config.yaml
num_hidden_layers: 15
hidden_size: 256
num_attention_heads: 4
num_key_value_heads: 4
head_dim: 64
intermediate_size: 1024
vocab_size: 4096
hidden_act: "tanh_gelu"
norm: "layernorm"
norm_place: "pre"
norm_eps: 1e-06
positions: "learned"
qk_norm: false
attn_scale: 0.125
bias: "all"
tie_word_embeddings: false
parallel_block: false
extras: ["capped logits"]
init: "trunc"
init_std_qkv: 0.0431
init_std_o: 0.0431
init_std_up: 0.0431
init_std_down: 0.0
optimizer: "adamw"
learning_rate: 0.00148
beta1: 0.95
beta2: 0.95
weight_decay: 0.088
lr_head: 0.00593
max_grad_norm: 2.0
warmup_steps: 447
schedule: "wsd"
decay_fraction: 1.0
decay_shape: "pow"
final_lr_fraction: 0.0
batch_tokens: [32768, 65536, 98304]
max_seq_len: 512
doc_mask: false
train_tokens: 284000000
max_steps: 4476
dataset: "wikipedia_en"
Each number is 200 + 30 x the weight over its row's rms, rounded and kept within 0 to 999. Layers, rows and columns count from 0. The size before them is the row's rms in percent of the matrix's.

# layer 11 MLP down (transposed), 1024x256, rms 0.052, rows 913-923, columns 192-255
111,201,195,219,193,137,155,166,223,205,174,156,199,209,209,230,229,242,195,223,194,202,200,233,188,206,196,232,192,238,194,143,201,183,137,175,180,247,209,239,203,228,245,157,182,199,173,226,147,137,201,258,249,131,175,207,206,193,216,205,204,262,152,184,224
107,162,168,203,208,199,261,161,196,253,238,137,243,163,249,221,194,177,135,201,217,246,214,204,214,200,205,254,188,217,209,213,256,241,207,194,139,191,195,220,233,231,192,151,197,202,149,169,170,194,197,179,255,211,237,241,165,207,210,212,232,196,192,195,190
101,211,208,218,162,180,160,223,245,231,219,218,166,190,192,230,193,174,222,220,257,172,216,188,204,225,185,178,178,187,183,172,204,187,194,205,254,222,164,168,199,181,231,186,198,212,220,249,212,160,135,184,167,227,176,214,169,190,196,157,223,162,185,231,244
101,154,210,249,226,193,180,166,240,275,199,213,187,216,192,190,219,215,199,174,198,159,225,209,196,226,185,213,223,162,195,205,287,153,106,176,207,183,174,199,157,165,139,214,182,245,176,212,176,147,215,181,207,209,218,243,259,179,211,282,206,221,191,189,207
092,209,210,187,249,208,225,144,172,251,191,239,168,245,246,190,173,182,300,216,213,214,237,217,213,189,174,206,217,183,256,180,245,183,224,173,245,213,184,216,178,191,199,203,223,227,228,168,222,214,229,199,156,209,165,142,219,190,154,174,187,217,216,169,207
102,185,235,176,191,205,178,194,190,253,225,196,218,254,188,198,231,132,189,181,157,204,231,168,154,249,240,191,167,215,185,165,131,180,211,224,149,169,179,204,184,236,237,161,164,190,246,238,174,128,187,155,212,177,181,166,214,149,242,217,244,253,198,155,239
102,243,201,179,197,227,171,180,216,173,193,173,189,153,213,232,212,230,299,184,245,193,158,175,197,193,209,220,200,220,186,220,171,228,180,155,230,208,205,197,180,214,182,195,248,213,202,190,197,199,220,190,176,189,216,167,235,174,183,209,216,187,182,190,220
116,189,174,198,219,171,198,220,193,238,187,240,179,194,216,250,167,132,201,221,156,226,214,223,202,219,170,207,183,215,140,208,229,183,142,202,256,210,182,182,141,179,156,214,201,231,235,171,168,202,188,222,201,252,215,220,214,211,202,177,196,192,183,176,216
096,195,174,185,176,212,242,179,164,228,224,271,175,144,224,150,177,168,175,198,229,167,218,211,191,195,239,211,226,205,190,202,193,199,176,159,213,146,207,203,174,212,161,227,193,154,209,221,252,180,156,213,211,198,184,210,235,207,234,184,175,174,208,173,205
098,144,251,193,216,215,204,195,136,240,191,174,189,174,234,216,160,232,116,212,209,203,233,208,205,183,181,189,190,199,158,208,166,215,228,174,192,166,164,180,227,247,191,154,201,180,219,204,175,207,196,225,178,261,223,240,205,150,210,210,204,183,176,155,242
107,205,217,171,154,187,192,197,244,174,226,203,185,173,192,216,247,210,224,188,165,195,205,137,207,236,171,197,226,144,206,211,180,159,195,238,208,156,228,221,195,149,233,228,211,147,201,138,241,212,188,168,161,201,199,186,232,179,186,210,255,179,194,201,225
# layer 11 MLP up, 1024x256, rms 0.0647, rows 914-924, columns 192-255
103,154,214,170,234,201,147,141,200,187,163,184,225,196,254,177,166,243,188,269,174,216,221,197,213,187,207,194,229,240,191,220,193,233,211,252,201,197,227,235,187,222,194,196,147,219,233,206,219,257,241,175,251,166,241,173,204,205,162,147,173,238,196,246,191
103,216,209,204,204,175,147,209,202,195,210,154,137,154,231,230,270,248,185,257,190,213,170,216,192,205,262,230,203,176,144,246,200,256,196,181,200,244,254,198,186,260,186,147,198,245,261,227,157,226,178,166,172,209,220,186,177,202,240,187,230,199,231,210,215
105,156,226,213,172,203,208,205,265,196,200,216,225,197,220,218,189,227,193,259,206,179,187,206,170,193,274,215,250,183,237,197,197,236,180,158,237,205,178,195,204,238,165,227,203,191,197,164,219,181,190,253,189,185,234,194,250,211,231,220,179,231,216,149,168
093,148,183,228,209,216,180,208,259,213,230,192,181,230,215,191,226,190,232,199,177,197,272,163,234,187,172,192,209,217,161,177,215,233,197,247,229,220,222,195,189,145,198,230,193,161,206,253,163,161,149,207,185,189,154,246,186,262,214,204,203,262,193,172,173
101,215,207,177,163,173,178,238,193,272,151,193,190,152,206,205,229,189,217,212,207,205,195,194,215,206,193,175,184,119,153,164,202,188,199,183,157,237,172,152,158,215,174,270,94,185,194,132,165,230,226,206,221,181,199,168,169,204,177,240,216,182,241,205,172
106,213,174,165,184,196,155,186,193,194,216,154,155,186,239,175,192,155,202,223,199,211,200,210,185,289,180,151,218,214,228,153,182,251,208,140,270,228,223,183,158,195,143,237,190,243,214,188,191,151,165,174,181,182,220,223,237,193,197,192,148,214,206,178,224
109,169,190,230,175,197,204,175,228,205,226,189,148,216,220,194,208,213,181,204,202,212,220,199,216,225,185,169,279,226,201,150,151,194,232,188,202,208,173,156,217,276,223,197,150,191,165,145,173,238,142,195,162,198,204,238,244,186,218,159,119,187,206,241,195
097,164,233,118,206,201,214,215,215,202,243,198,147,182,217,171,229,221,247,222,207,242,193,145,224,218,218,220,246,230,229,179,177,222,227,180,196,200,218,198,198,171,197,236,229,180,211,214,209,168,179,211,209,229,235,124,168,226,207,183,166,255,197,241,186
101,176,218,212,161,171,188,164,164,191,178,184,208,172,264,194,252,155,163,186,244,204,175,187,162,268,210,180,169,216,225,171,205,200,157,201,203,212,163,245,175,218,162,277,196,162,193,193,204,152,209,236,169,210,195,247,168,195,187,209,226,200,231,156,191
104,203,160,186,193,153,139,211,214,209,166,208,155,190,258,226,239,150,190,216,154,197,199,185,208,221,209,146,183,206,190,239,186,257,212,197,214,203,202,204,192,241,198,189,188,224,166,193,218,212,151,224,200,228,166,222,217,146,214,240,219,232,260,197,223
103,222,239,192,218,205,184,175,195,264,188,203,178,175,205,244,195,254,244,178,128,190,181,190,201,228,209,224,180,200,162,271,156,189,162,215,177,197,203,171,231,230,143,203,150,158,202,183,217,168,179,243,194,240,234,221,224,232,126,188,202,222,234,233,203